{
  "n_layer": 10,
  "d_model": 192,
  "n_head": 3,
  "n_kv_head": 3,
  "head_dim": 64,
  "d_mlp": 768,
  "vocab_size": 5236,
  "activation": "gelu",
  "norm": "layernorm",
  "norm_place": "pre",
  "norm_eps": 1e-05,
  "positions": "rope",
  "rope_base": 10000.0,
  "rope_fraction": 0.25,
  "qk_norm": false,
  "attn_scale": 0.125,
  "bias": "all",
  "tie_embeddings": false,
  "parallel_block": true,
  "init": "uniform",
  "init_std_qkv": 0.0291,
  "init_std_o": 0.0065,
  "init_std_up": 0.0291,
  "init_std_down": 0.00325,
  "optimizer": "muon_variant",
  "lr": 0.00295,
  "lr_mult_qkv": 0.5,
  "beta1": 0.95,
  "lr_head": 0.00407,
  "grad_clip": 0.5,
  "warmup_steps": 200,
  "schedule": "wsd",
  "decay_fraction": 0.941,
  "decay_shape": "linear",
  "final_lr_fraction": 0.0,
  "batch_tokens": 32768,
  "seq_len": 1024,
  "doc_mask": false,
  "z_loss": 0.0001,
  "train_tokens": 347100000,
  "steps": 10593,
  "dataset": "wikipedia_en"
}
Each number is 50 + 12 x the weight over its row's rms, rounded and kept within 0 to 99. Layers, rows and columns count from 0. The size before them is the row's rms in percent of the matrix's.

# down: layer 6 MLP down (transposed), 768x192, rms 0.176, rows 580-597, columns 0-191
# up: layer 6 MLP up, 768x192, rms 0.173, rows 581-598, columns 0-191
down580 097:60 47 48 65 59 70 49 33 40 44 49 55 39 75 45 58 64 39 42 43 49 67 40 35 63 52 46 54 53 58 55 67 45 55 42 46 14 61 42 58 48 53 20 41 31 56 40 64 40 53 51 58 47 38 46 28 35 63 65 36 58 43 59 64 69 52 68 58 33 61 54 38 63 55 47 46 44 57 45 41 59 58 39 36 52 49 76 63 64 53 62 48 60 54 26 74 45 46 49 40 46 50 56 51 41 56 50 60 90 48 54 45 53 57 68 44 66 56 34 63 35 51 50 54 50 65 31 38 69 44 54 38 67 39 52 47 48 71 38 57 65 33 37 60 56 55 58 20 76 37 54 44 56 38 39 48 38 57 63 55 53 54 52 52 44 37 37 45 37 30 49 50 42 68 54 51 50 35 13 48 70 30 51 51 44 55 53 48 30 52 32 49
up581 105:50 50 65 62 44 47 59 65 40 56 58 55 51 58 62 57 56 44 51 68 39 43 44 51 43 57 44 46 56 27 39 68 72 38 38 62 37 55 59 54 56 71 49 45 46 52 65 52 39 51 27 16 48 20 39 59 66 41 50 61 60 56 35 57 36 55 64 49 40 44 51 38 42 43 29 37 57 63 49 26 46 55 64 59 37 40 40 48 49 44 47 54 28 48 35 53 39 38 64 58 65 66 52 44 71 43 54 39 58 75 60 56 42 68 59 45 37 64 57 51 45 49 65 60 66 42 55 50 39 51 50 40 73 39 36 58 34 42 50 29 37 56 62 53 62 58 31 68 56 45 67 36 63 30 71 30 36 33 65 37 58 32 35 61 55 30 44 52 34 53 32 48 79 31 61 49 45 58 72 51 59 42 52 47 42 57 58 57 44 33 42 75
down581 126:32 57 58 57 39 53 43 54 58 51 70 75 41 21 55 35 51 60 44 68 49 39 38 42 71 57 53 53 46 44 60 66 53 66 45 56 31 59 40 47 60 50 82 56 51 58 46 56 38 57 31 51 41 39 45 48 43 50 33 56 45 48 56 60 77 52 40 52 55 50 59 55 39 62 59 60 56 56 33 59 40 38 49 56 46 59 57 48 81 53 27 56 48 80 45 53 42 64 70 42 49 49 45 44 25 40 70 56 25 52 28 53 41 50 52 53 46 57 59 23 45 56 24 72 58 59 41 56 29 57 31 25 48 47 39 40 59 52 46 59 40 50 50 53 36 51 46 50 31 44 63 61 35 48 67 43 74 27 41 59 45 40 29 71 46 62 45 47 50 53 66 50 37 51 63 35 63 37 63 37 50 41 57 25 46 53 56 62 46 71 72 55
up582 093:55 37 32 46 62 45 32 60 61 57 57 50 55 39 60 54 38 47 49 25 43 40 42 34 58 33 63 45 55 29 51 36 36 53 55 49 27 61 31 44 71 55 38 54 45 86 29 74 35 38 59 31 51 57 62 44 56 54 45 31 46 53 53 58 43 64 68 56 39 73 50 37 43 65 47 77 59 46 29 57 38 48 65 72 70 37 50 53 46 46 52 41 64 50 42 47 66 45 67 42 48 24 57 47 68 38 44 44 42 55 40 57 61 37 65 41 42 44 52 60 73 59 17 43 41 59 71 41 75 59 28 46 44 44 53 50 37 61 56 62 72 53 57 55 47 39 50 62 50 62 35 66 50 61 56 41 60 33 44 37 76 54 44 37 37 57 58 40 56 57 49 71 46 39 48 53 68 44 51 68 58 58 67 52 42 37 34 45 47 44 52 43
down582 094:32 26 64 60 68 41 64 63 47 70 41 58 40 45 66 42 48 46 40 48 35 48 60 59 65 47 58 49 68 38 63 39 47 31 57 63 44 47 48 61 77 45 54 45 49 53 61 28 37 52 41 33 58 47 46 46 43 57 51 54 44 47 35 52 33 47 36 43 41 56 60 50 56 41 59 37 46 57 55 46 54 38 53 48 53 81 25 42 47 35 61 54 49 53 50 41 46 41 75 62 50 60 44 40 33 49 49 50 57 51 57 59 44 70 41 73 30 48 42 46 51 36 38 60 46 36 54 63 50 55 60 37 68 51 50 38 49 53 57 44 77 55 62 44 22 76 27 34 60 37 71 28 17 44 65 37 76 59 48 29 47 67 73 69 37 41 58 61 37 56 68 37 49 48 63 66 49 38 58 41 48 65 47 53 46 60 36 72 38 55 64 38
up583 137:68 47 54 52 41 67 49 56 46 38 52 54 51 59 62 40 43 50 47 38 55 40 64 56 48 32 31 42 34 51 32 52 44 57 46 55 49 48 64 39 56 64 81 76 63 64 48 47 79 60 49 56 51 53 39 60 63 40 51 56 47 59 44 32 48 58 60 55 59 48 41 32 53 33 55 76 62 49 69 43 41 51 55 36 59 26 52 49 28 41 66 43 37 60 53 40 68 49 45 60 49 30 53 55 47 26 67 33 45 33 40 70 50 57 79 75 63 65 46 49 68 39 54 28 30 59 55 85 47 44 46 52 52 40 31 63 29 45 47 46 48 57 56 40 62 30 62 50 35 37 42 44 42 51 66 35 53 64 59 46 31 49 42 50 63 38 55 62 36 53 52 51 55 57 59 40 42 83 56 40 57 58 55 69 47 70 45 53 39 40 29 61
down583 144:44 39 32 50 55 45 65 45 50 45 69 37 99 34 42 49 33 33 44 48 60 73 46 53 53 65 55 35 52 55 65 24 41 60 50 48 47 43 48 64 56 50 65 48 44 56 33 46 36 42 52 74 50 51 60 52 46 50 58 38 27 51 52 43 13 51 58 50 46 62 50 37 38 49 45 47 49 66 50 52 49 38 62 45 57 42 51 65 46 51 39 70 71 45 61 41 51 64 41 64 25 69 22 39 68 37 45 52 41 59 52 50 55 51 49 44 65 48 57 70 50 66 67 52 64 69 71 53 58 50 36 50 73 49 44 57 46 42 43 54 49 22 39 59 50 46 28 42 52 44 47 56 63 54 14 48 50 53 34 62 55 42 66 48 64 61 49 63 39 43 54 58 65 28 26 55 38 35 54 52 62 45 41 32 53 61 60 54 40 60 50 56
up584 100:48 51 35 46 42 55 53 40 50 55 32 76 54 54 45 41 48 61 34 61 37 43 67 64 45 69 61 54 55 75 63 61 35 26 33 42 56 61 58 30 54 52 27 47 31 45 68 58 31 60 49 34 39 61 58 48 32 31 53 84 28 62 53 71 46 53 58 39 57 50 44 24 47 53 49 54 51 69 57 39 55 59 48 53 58 43 71 64 40 45 50 60 40 48 56 46 55 52 52 59 49 35 45 50 47 68 48 66 41 34 52 61 70 42 62 45 56 46 31 51 73 46 43 42 39 85 52 42 38 78 39 54 46 55 52 62 55 65 31 45 70 57 53 61 33 20 56 72 27 55 29 48 40 37 23 48 26 34 38 40 44 54 57 52 59 62 53 54 50 42 61 58 44 51 49 59 55 50 44 44 48 44 47 44 49 67 66 58 42 57 48 48
down584 095:77 57 37 44 65 56 39 64 68 56 64 54 48 57 61 36 61 49 49 49 46 66 40 43 35 44 61 22 53 60 59 50 65 58 47 61 55 49 50 72 58 28 39 44 77 56 55 40 69 83 55 48 41 45 47 46 46 59 28 52 54 62 59 53 27 54 58 56 54 31 59 51 57 43 57 48 59 45 44 41 67 43 43 39 48 48 62 44 60 56 32 44 30 48 41 49 54 70 43 44 57 56 54 54 63 33 50 45 51 43 37 48 39 35 60 74 45 35 54 45 49 48 52 57 58 28 50 65 34 83 53 64 39 71 38 49 56 24 45 52 63 48 42 55 52 47 49 34 74 50 66 33 57 57 46 69 49 65 59 63 47 38 32 18 41 59 24 60 50 41 47 24 41 55 47 54 41 57 52 68 47 26 26 53 37 65 50 48 40 34 31 50
up585 098:33 57 45 34 39 48 58 77 64 56 53 53 46 36 44 39 60 40 70 35 49 48 69 40 51 74 49 53 51 47 69 27 51 60 53 65 61 60 48 62 49 46 45 58 40 82 41 28 51 44 34 48 49 46 45 60 37 59 62 32 58 61 50 53 37 63 56 56 53 47 41 47 48 56 28 59 59 61 33 57 49 32 36 52 40 39 71 62 28 42 55 38 32 62 38 33 33 40 58 55 45 47 53 30 43 50 34 46 29 43 43 49 49 56 35 25 38 39 39 51 62 61 57 36 53 48 48 65 62 48 61 62 62 38 67 47 34 69 35 48 59 50 58 48 60 59 39 59 37 70 59 46 59 72 59 68 57 53 30 49 64 48 38 48 52 32 45 43 66 54 42 62 64 20 51 59 52 34 52 31 38 81 55 54 70 41 34 61 38 47 75 52
down585 094:36 56 67 50 64 46 65 57 61 24 30 44 64 38 54 31 67 54 46 27 36 75 67 38 68 57 71 29 48 55 40 52 76 41 44 37 43 50 35 58 53 36 53 46 44 47 42 66 45 50 48 69 37 49 28 58 62 53 65 59 56 44 40 39 54 59 48 73 70 54 85 47 45 39 37 18 81 47 56 31 43 37 34 52 44 56 50 68 39 43 56 53 50 69 50 68 51 36 53 49 47 50 51 65 48 58 47 31 59 50 51 54 68 34 37 56 45 40 66 68 49 56 56 44 50 52 47 54 54 48 53 65 40 42 38 75 45 43 45 44 29 62 44 61 52 55 57 40 29 50 53 51 60 33 54 60 34 27 37 56 36 44 63 52 56 45 36 57 46 58 70 67 45 45 44 60 46 60 52 61 62 46 57 40 43 58 30 63 34 39 36 32
up586 098:53 63 59 45 38 37 41 58 60 57 57 63 34 60 76 52 75 26 35 62 57 41 44 57 46 47 41 39 43 45 63 39 55 45 37 36 55 41 58 41 41 45 48 53 66 32 40 47 37 43 38 62 21 33 55 65 67 50 52 43 63 50 37 47 53 62 54 64 61 53 41 45 45 52 60 48 30 39 69 27 50 55 49 34 42 68 59 31 42 50 21 56 47 37 51 37 47 61 53 52 46 52 37 71 57 28 56 29 61 30 60 47 69 03 47 37 30 56 71 51 43 46 70 40 70 66 61 40 44 50 53 62 36 50 43 44 52 47 58 61 42 43 51 64 48 51 61 71 39 44 49 37 64 43 51 45 57 59 54 61 53 60 57 51 62 42 54 83 57 35 44 64 58 46 41 25 72 33 54 51 35 51 69 54 64 50 38 57 49 49 46 50
down586 094:61 53 21 63 50 60 59 37 55 43 38 66 32 48 49 75 64 79 48 49 72 40 54 63 46 39 54 62 56 40 55 52 59 60 66 61 63 13 62 53 46 62 56 41 62 60 47 39 58 74 75 37 41 57 54 46 45 53 46 54 74 55 62 59 35 60 58 53 25 52 57 60 30 48 55 58 48 44 62 44 57 79 53 53 50 20 40 51 45 44 63 43 56 50 51 63 42 55 53 37 43 41 49 69 39 50 42 45 37 36 47 45 32 48 67 45 56 53 42 56 49 43 38 41 57 53 58 16 41 42 51 37 64 75 35 47 54 26 51 28 53 58 47 43 26 36 41 42 66 57 45 77 56 70 36 62 48 41 42 49 45 61 43 40 38 52 23 47 38 51 66 43 40 48 71 57 51 37 58 44 49 38 39 43 49 41 55 40 50 75 46 52
up587 110:35 31 55 70 48 61 34 29 22 56 43 52 43 29 53 62 83 52 46 63 48 19 42 41 52 45 52 76 44 46 39 45 63 61 50 61 40 46 47 49 76 48 53 36 33 49 50 83 51 49 45 39 39 50 42 58 72 64 69 59 43 76 52 52 40 53 51 48 51 60 45 36 51 35 47 34 56 40 43 52 56 42 49 60 55 50 45 60 42 43 30 54 30 51 50 46 38 57 52 56 27 59 50 36 47 40 63 71 55 49 58 52 57 61 24 55 55 57 49 48 42 60 49 59 57 35 59 39 34 59 52 29 42 48 63 62 57 43 34 37 42 51 40 51 13 48 34 67 49 35 58 62 72 41 68 41 49 61 60 47 51 54 75 69 44 39 66 51 50 46 42 68 72 38 67 44 48 54 38 50 23 45 57 61 61 60 36 60 47 50 62 54
down587 108:53 62 45 48 34 58 49 45 25 59 48 66 54 47 42 59 73 39 31 83 41 53 42 37 58 47 49 31 68 51 42 69 51 57 50 51 49 57 50 44 53 66 79 59 48 53 47 60 44 41 47 47 58 48 62 40 27 45 62 34 62 48 43 47 43 47 48 59 68 44 52 38 48 70 25 68 47 61 36 51 32 55 33 45 70 38 50 41 66 51 41 45 61 82 51 71 57 49 43 27 40 44 45 39 54 54 41 54 31 45 53 49 63 39 35 58 51 39 51 69 41 53 59 56 46 55 67 28 27 27 63 48 41 30 57 61 67 56 42 50 49 57 51 47 26 68 65 47 52 59 39 72 50 56 54 59 50 55 29 50 29 54 39 73 51 54 62 28 74 36 47 77 56 57 67 55 43 40 51 45 50 43 56 45 38 35 43 39 59 58 66 29
up588 094:65 47 51 56 66 61 50 49 63 66 61 51 52 38 52 43 55 43 53 51 48 48 48 69 49 53 56 62 32 30 35 67 65 32 56 50 48 39 25 37 18 38 49 66 53 50 56 43 46 31 54 32 55 36 62 58 42 36 67 41 58 75 58 40 60 66 55 69 46 62 50 50 53 46 56 51 57 38 48 38 43 36 57 72 31 53 34 34 49 29 50 54 43 48 23 43 57 52 56 41 57 53 52 59 44 71 71 72 35 60 27 36 33 48 81 38 26 41 55 59 71 50 62 40 48 76 46 74 38 58 53 56 57 43 59 65 55 51 55 49 52 62 41 40 40 55 39 56 56 54 37 46 31 59 53 19 42 62 68 57 53 59 65 43 55 66 34 53 39 66 32 43 32 44 24 53 45 47 45 45 61 51 45 65 58 45 45 29 45 58 67 48
down588 083:60 77 45 60 56 42 56 50 38 44 65 69 68 62 47 47 66 46 38 60 38 76 32 48 40 48 60 40 45 45 62 44 53 48 66 61 52 57 41 33 53 48 40 49 63 54 33 45 58 52 56 50 63 57 41 36 44 46 51 00 53 36 65 46 68 42 56 55 57 50 51 56 30 40 74 53 60 45 60 48 59 57 29 52 49 42 57 59 58 37 34 41 60 34 41 64 78 45 23 44 45 52 55 39 50 52 46 56 58 33 47 48 62 46 67 52 45 46 51 44 46 80 48 49 50 68 60 18 41 56 74 42 58 49 69 71 50 50 42 54 61 45 47 40 44 50 51 79 41 45 43 54 45 52 69 60 38 54 52 39 57 46 63 36 51 47 37 65 40 34 34 62 40 37 47 56 48 45 40 42 53 39 43 51 38 44 42 44 21 90 66 33
up589 093:46 50 27 69 54 74 47 42 41 67 47 46 28 61 54 22 53 58 56 62 60 37 60 47 42 45 50 49 43 43 42 37 48 33 32 56 46 31 43 26 46 47 52 29 40 60 25 48 41 44 44 61 44 71 67 71 16 58 69 71 45 54 53 56 58 50 49 31 46 47 65 47 41 53 50 46 51 48 38 29 47 78 71 67 48 54 53 37 47 52 43 40 52 65 31 71 49 61 55 45 67 63 48 39 34 65 44 50 74 41 49 51 63 55 65 53 47 29 48 32 47 37 45 46 21 46 44 57 59 62 74 62 58 45 48 54 38 55 52 44 50 60 50 34 45 37 40 51 67 48 35 45 59 26 55 39 35 64 47 36 42 44 56 52 54 67 58 64 74 58 50 54 62 34 46 53 45 48 29 50 64 71 55 70 60 43 55 68 33 59 65 50
down589 095:38 42 51 67 37 41 68 38 47 40 59 64 52 51 34 43 52 63 48 49 52 50 57 54 58 16 50 46 46 50 40 42 45 48 46 70 60 56 50 44 54 69 65 57 41 51 50 76 56 49 48 21 28 46 42 48 49 65 61 43 42 52 57 20 43 46 61 57 60 59 66 51 53 33 56 37 59 54 49 60 59 67 42 54 49 42 23 58 28 60 54 39 19 64 45 29 46 54 45 63 21 50 57 53 88 43 40 44 31 45 40 55 39 36 68 61 40 67 65 38 64 49 62 47 60 41 73 70 41 50 43 52 56 58 51 77 66 39 57 28 45 48 41 45 48 55 46 49 52 36 44 57 35 52 50 56 72 58 70 51 59 63 56 46 42 50 48 52 30 62 39 49 71 48 46 50 58 33 51 70 64 40 38 61 44 49 48 12 54 50 42 50
up590 103:28 46 61 35 44 46 50 55 36 39 49 44 67 32 60 34 48 54 54 60 52 34 44 72 60 37 24 65 54 44 57 52 25 69 57 52 39 60 36 27 44 38 60 34 55 67 78 45 69 53 78 36 57 42 60 55 38 62 59 67 57 50 47 55 68 39 55 32 44 59 51 61 35 32 61 65 37 46 44 24 50 54 49 57 45 56 59 40 46 59 76 44 58 65 65 47 30 40 19 56 25 40 46 28 46 52 65 63 50 51 63 39 51 59 68 41 51 51 50 43 48 36 41 66 63 64 50 43 58 50 65 54 43 72 51 56 63 68 61 60 62 45 53 38 34 29 49 41 45 64 41 45 45 39 55 31 55 65 33 56 40 46 46 29 47 51 55 63 43 53 53 67 44 54 60 41 39 57 44 58 36 34 59 73 68 43 55 60 58 37 43 66
down590 106:33 77 54 52 44 54 53 53 58 39 56 64 58 49 58 60 36 54 49 62 58 45 63 43 32 64 53 48 49 47 46 40 56 85 54 30 68 45 40 38 45 62 57 49 51 71 53 42 58 41 33 49 53 34 56 53 64 62 66 62 31 46 41 29 44 66 41 43 54 54 70 30 56 47 50 50 52 48 80 65 22 24 42 65 56 48 65 65 54 48 33 43 31 58 44 43 59 39 26 67 42 39 49 53 59 50 36 54 47 51 44 23 57 47 49 37 38 59 42 48 49 66 23 48 61 34 33 52 49 40 49 56 72 32 46 37 54 36 45 71 30 57 38 50 26 52 66 65 53 64 34 57 53 58 36 63 50 58 51 57 61 62 18 36 59 59 51 49 36 78 52 49 54 47 53 32 55 61 56 69 56 42 31 54 47 48 54 58 67 46 51 60
up591 104:68 47 52 64 50 59 51 42 34 46 36 52 22 41 56 63 18 12 46 62 46 59 49 53 55 43 34 53 53 54 37 49 38 51 57 55 65 48 71 35 28 66 59 54 56 46 39 60 55 43 69 40 61 58 40 63 45 49 40 40 42 51 38 45 52 58 36 36 58 59 71 46 60 55 48 52 40 43 39 64 60 36 73 42 52 63 31 47 74 54 52 31 57 50 51 51 49 54 45 41 50 50 53 58 59 44 31 55 41 47 66 13 69 47 58 43 35 34 50 50 47 50 65 62 66 49 55 53 58 19 36 55 81 62 61 57 21 51 43 64 32 48 39 45 32 36 59 49 62 53 55 59 55 61 50 59 34 25 55 50 52 51 38 30 64 49 67 46 60 42 54 48 41 70 41 85 64 56 40 45 48 60 57 43 53 59 34 49 45 43 53 66
down591 102:51 60 62 44 56 42 39 52 53 46 61 75 33 37 48 71 24 57 51 40 46 52 61 51 34 52 40 62 65 47 32 61 53 63 62 57 49 41 68 43 49 59 54 52 52 42 37 52 44 38 53 84 90 71 40 70 51 34 47 50 33 54 46 68 35 40 36 67 52 53 60 59 46 38 68 46 83 41 71 41 47 29 40 55 66 33 43 45 47 18 59 36 39 52 60 43 53 27 51 42 63 40 36 34 33 48 46 45 29 49 60 51 37 39 68 64 53 43 55 69 55 52 54 43 67 63 50 35 29 27 71 46 59 47 29 49 73 48 55 51 42 49 39 47 51 54 52 53 54 46 55 51 49 62 45 54 61 39 52 46 56 63 45 39 29 45 43 53 49 55 34 44 60 61 42 58 65 51 72 46 63 67 40 40 50 66 38 57 63 37 36 40
up592 099:43 32 53 46 45 61 47 46 30 36 36 53 55 59 68 40 52 46 63 57 50 45 26 60 44 53 50 37 43 51 38 48 54 52 63 32 69 65 66 55 42 50 45 35 72 60 58 43 33 37 47 71 56 46 48 53 57 58 41 29 54 49 42 50 47 56 64 41 48 54 25 56 41 69 36 51 66 43 69 67 80 37 26 42 35 47 46 37 55 61 37 67 45 44 12 57 70 75 46 57 33 62 76 42 46 27 46 43 31 43 62 52 55 55 57 56 48 54 38 25 60 42 51 58 51 58 30 55 57 61 48 40 38 42 49 36 57 43 56 37 43 26 70 48 51 52 33 46 61 47 47 54 65 40 32 65 59 57 45 44 51 64 43 59 29 57 57 68 65 48 35 60 67 55 53 67 71 62 60 67 46 49 50 56 74 64 44 43 47 38 35 54
down592 096:35 41 34 49 61 51 49 64 50 44 60 41 52 37 71 37 52 27 66 58 55 45 40 45 59 63 50 65 37 52 62 52 53 61 43 49 65 37 34 55 40 53 54 75 42 67 57 34 49 31 60 32 49 54 53 50 61 45 50 45 35 41 46 63 52 36 53 51 52 30 42 51 50 74 62 39 61 54 32 39 56 61 53 40 46 45 42 67 44 36 34 71 57 67 58 32 49 38 53 48 32 66 48 61 65 44 36 59 58 31 50 47 41 83 69 45 33 55 50 24 43 44 46 40 45 70 61 44 45 61 63 31 50 63 43 45 53 79 58 53 52 48 40 76 63 38 42 34 62 65 61 28 52 59 70 43 42 50 54 57 43 30 84 65 55 50 27 45 44 48 48 43 66 54 59 65 55 59 40 49 41 41 48 37 30 42 23 79 38 44 51 54
up593 098:33 19 60 65 24 72 35 47 47 45 50 58 43 24 66 51 64 61 53 56 39 39 52 51 39 23 58 76 68 60 55 69 47 60 45 43 56 38 42 45 52 49 50 61 45 67 56 49 44 22 81 55 53 63 66 38 39 35 65 65 47 58 51 42 51 42 54 37 48 51 56 64 44 54 45 50 71 46 52 34 24 48 30 38 57 67 47 39 45 48 66 52 51 28 58 43 52 43 35 37 57 45 46 42 23 56 39 67 48 39 42 44 41 39 49 41 57 53 33 51 50 61 62 58 47 31 47 53 57 67 42 60 60 55 62 62 55 73 34 54 65 38 49 63 45 57 36 52 64 31 37 45 44 60 39 62 51 50 59 37 46 42 64 43 50 29 71 34 46 56 40 66 55 65 49 48 46 53 70 34 42 75 43 62 75 55 57 54 64 38 50 74
down593 090:69 56 53 43 50 43 68 46 31 38 46 50 48 56 43 55 36 52 40 62 52 76 49 62 59 32 23 65 46 40 44 48 45 58 66 65 21 40 41 59 13 30 70 35 49 72 54 53 55 50 42 26 46 37 31 48 65 42 45 49 44 50 45 46 64 50 33 38 32 50 69 60 45 62 40 52 38 72 52 51 51 58 35 54 48 51 68 47 54 56 38 55 43 38 49 42 53 70 73 48 44 43 50 48 51 50 45 44 61 54 46 62 57 82 42 54 49 44 36 54 31 45 59 73 76 42 45 74 50 39 64 70 53 42 31 35 50 40 58 39 37 51 63 60 51 50 41 50 37 34 39 61 40 75 68 45 50 59 68 37 58 23 64 52 47 44 59 54 58 44 68 55 11 55 63 49 46 62 55 52 40 48 38 56 46 47 61 60 46 56 57 52
up594 085:48 48 59 63 42 54 61 54 50 47 25 64 37 48 45 58 43 72 44 49 52 45 43 49 50 53 49 65 47 36 38 42 49 25 70 58 38 55 61 68 62 59 72 32 37 57 46 55 36 52 39 55 64 56 46 47 50 52 69 47 70 44 62 44 57 41 36 50 48 54 36 41 42 49 35 59 54 50 29 65 53 51 70 42 65 38 54 53 52 54 49 33 42 43 69 36 57 58 43 25 54 49 54 66 51 53 56 39 78 44 46 36 40 62 62 47 47 71 39 70 49 46 39 81 60 64 48 58 47 70 34 41 46 52 56 70 30 41 45 62 64 48 60 43 29 42 53 61 30 58 62 49 49 26 38 56 62 44 49 56 28 47 53 19 58 58 52 64 66 54 28 71 38 64 35 55 39 56 83 56 64 27 40 25 35 45 57 36 35 41 52 38
down594 081:46 68 39 26 60 67 31 50 49 40 54 43 46 52 48 46 46 47 41 29 61 62 54 28 45 58 57 51 39 81 46 43 55 59 51 52 58 51 42 31 53 55 33 70 44 43 57 63 58 33 62 42 49 48 52 37 56 66 68 53 45 42 54 64 50 49 60 71 49 41 44 50 73 59 35 38 55 57 50 41 53 44 42 34 60 56 34 26 47 52 47 54 61 60 44 50 59 38 46 82 38 57 70 40 57 41 51 28 73 21 66 34 47 58 63 47 41 24 55 34 63 59 53 51 34 49 39 36 52 60 54 54 76 60 47 39 66 51 41 50 56 46 60 42 61 54 34 57 42 44 51 17 83 67 60 49 52 57 58 68 60 66 58 55 52 36 31 49 56 48 65 19 42 37 46 52 36 55 51 57 64 45 59 41 49 36 51 75 28 38 41 51
up595 102:29 23 46 39 55 60 45 59 43 21 38 87 62 48 66 22 65 49 29 62 45 58 39 45 49 65 52 48 49 60 40 31 26 72 56 38 55 49 43 60 53 52 42 55 47 61 49 76 50 51 72 49 49 54 54 57 31 47 47 34 43 48 61 44 43 60 80 51 57 62 41 64 52 66 50 60 73 46 56 40 63 61 53 53 49 38 49 62 28 63 51 40 34 59 46 37 39 65 64 71 59 51 59 70 56 51 57 64 36 71 44 56 26 58 64 33 35 61 47 51 46 60 47 59 51 47 63 40 36 38 39 25 56 77 46 48 40 68 40 63 47 55 60 54 60 61 37 34 55 52 56 55 64 39 47 62 65 57 65 56 43 62 33 37 62 40 41 46 47 42 53 69 46 47 37 38 50 70 42 37 34 31 48 50 35 50 36 57 43 51 41 50
down595 115:67 68 51 42 44 64 71 42 64 45 45 45 38 49 61 70 39 48 30 56 59 31 60 37 47 19 28 68 85 72 67 48 47 41 70 70 56 43 71 64 58 47 32 55 41 62 58 58 62 43 35 38 38 39 36 37 63 53 35 62 80 35 47 50 39 37 50 64 44 53 66 54 58 48 53 34 40 63 45 41 58 54 52 46 35 36 61 55 15 34 61 49 53 39 54 51 57 65 48 53 41 60 51 48 51 62 47 49 50 45 63 57 51 55 46 75 53 27 60 45 45 52 41 72 33 63 42 51 44 35 38 47 45 47 51 55 65 49 66 39 53 55 71 54 40 56 36 47 72 33 31 42 42 47 46 70 49 70 57 31 50 41 66 63 53 52 45 51 52 54 48 47 49 33 52 28 25 47 52 57 31 55 36 38 53 35 68 51 52 59 51 47
up596 097:50 72 41 65 47 69 52 70 42 41 42 41 55 46 51 35 33 62 64 30 57 43 55 58 40 50 49 47 44 31 57 34 43 66 54 61 32 64 63 48 56 34 44 70 49 62 72 52 59 62 63 78 53 54 58 59 49 54 64 57 39 42 69 42 41 39 49 38 50 41 42 52 54 57 58 37 38 38 69 66 77 31 72 37 67 40 45 41 58 66 37 44 48 56 45 71 34 63 30 44 66 69 68 32 60 62 59 79 44 55 47 52 55 45 46 49 35 59 42 53 42 48 59 70 52 28 60 50 40 56 35 44 39 58 45 32 60 21 49 75 56 56 62 59 40 43 48 48 31 37 49 39 42 60 49 31 62 54 47 37 47 46 57 59 51 49 17 62 49 47 46 68 52 41 38 33 47 47 30 61 40 46 34 56 67 39 31 48 41 31 43 52
down596 098:82 37 63 44 61 45 51 42 65 50 44 57 45 53 59 62 42 29 55 59 52 51 37 52 61 62 52 56 40 71 50 70 45 50 68 22 47 48 56 50 68 76 39 57 53 40 27 34 63 35 29 20 54 45 25 55 63 36 51 24 48 53 56 51 58 51 49 50 49 65 39 38 45 61 49 59 38 19 30 40 36 56 40 62 40 50 59 34 45 18 40 39 68 70 47 46 51 55 64 59 45 48 49 61 60 56 48 51 30 38 58 68 55 58 58 62 60 43 59 49 45 61 47 55 61 58 52 38 48 27 59 59 54 64 49 49 43 53 36 49 67 39 52 54 39 60 53 71 31 66 52 35 55 44 52 73 43 22 58 53 42 65 58 51 49 43 65 50 49 59 44 35 22 60 34 58 51 50 77 37 49 41 65 46 47 56 46 58 52 70 49 33
up597 101:37 54 63 61 53 61 67 34 56 54 61 43 48 58 64 47 63 47 36 42 45 59 61 46 70 33 79 42 53 50 57 46 51 57 58 33 32 48 48 39 50 30 51 33 19 46 54 59 50 28 45 54 64 54 56 44 36 48 70 69 44 65 62 49 55 31 45 68 53 58 39 51 53 62 52 56 48 37 62 35 63 68 51 53 41 67 68 38 58 57 39 52 67 56 52 53 28 61 66 46 66 32 30 51 54 59 40 78 41 24 58 52 75 42 37 51 41 29 46 60 47 69 17 42 30 69 49 45 32 62 48 51 34 63 46 65 56 40 52 50 71 47 36 32 48 34 53 54 53 58 51 31 47 46 56 29 48 48 51 60 53 66 21 50 64 53 60 44 58 68 39 25 48 37 65 54 45 52 43 49 66 48 44 53 52 74 44 41 45 43 41 62
down597 096:31 47 55 71 54 29 43 56 44 39 34 59 43 40 74 39 61 57 50 51 44 60 56 41 47 51 39 56 53 39 58 59 63 56 53 48 49 60 63 56 49 52 46 59 57 59 23 54 57 65 66 76 51 48 61 57 70 74 52 62 24 50 61 35 28 50 34 64 48 60 66 39 46 55 58 52 80 55 23 40 57 31 53 52 48 47 59 58 51 45 58 32 46 65 26 55 57 61 26 50 19 48 49 65 65 54 57 46 42 71 35 51 20 57 26 41 60 59 52 43 53 47 57 47 43 57 55 51 72 57 52 59 60 52 40 47 46 30 78 57 46 56 50 43 48 52 72 24 51 53 52 52 66 59 50 46 46 34 59 47 58 28 37 48 44 16 53 50 61 50 36 47 35 39 41 48 60 32 57 49 71 30 40 61 66 44 55 42 40 54 43 42
up598 094:57 47 53 62 28 34 59 69 66 59 47 40 52 47 43 56 33 74 57 44 49 51 55 58 58 41 43 65 49 47 62 58 46 57 49 41 28 34 61 45 53 57 39 39 54 50 53 31 42 55 65 33 68 47 36 47 51 52 49 45 86 54 44 74 50 50 52 37 73 66 38 50 46 69 35 48 61 32 52 36 30 69 64 55 44 46 47 38 47 51 31 41 61 50 57 46 36 64 47 52 49 21 43 59 63 45 48 42 60 53 68 43 65 57 37 45 47 66 34 48 35 48 68 67 36 42 51 47 39 37 49 31 52 26 66 42 29 63 49 71 53 55 44 36 57 68 48 51 44 46 50 22 30 62 28 67 33 53 61 67 38 38 54 75 74 27 67 61 50 41 39 49 60 66 50 64 43 45 33 43 52 53 52 47 52 46 59 44 39 55 56 78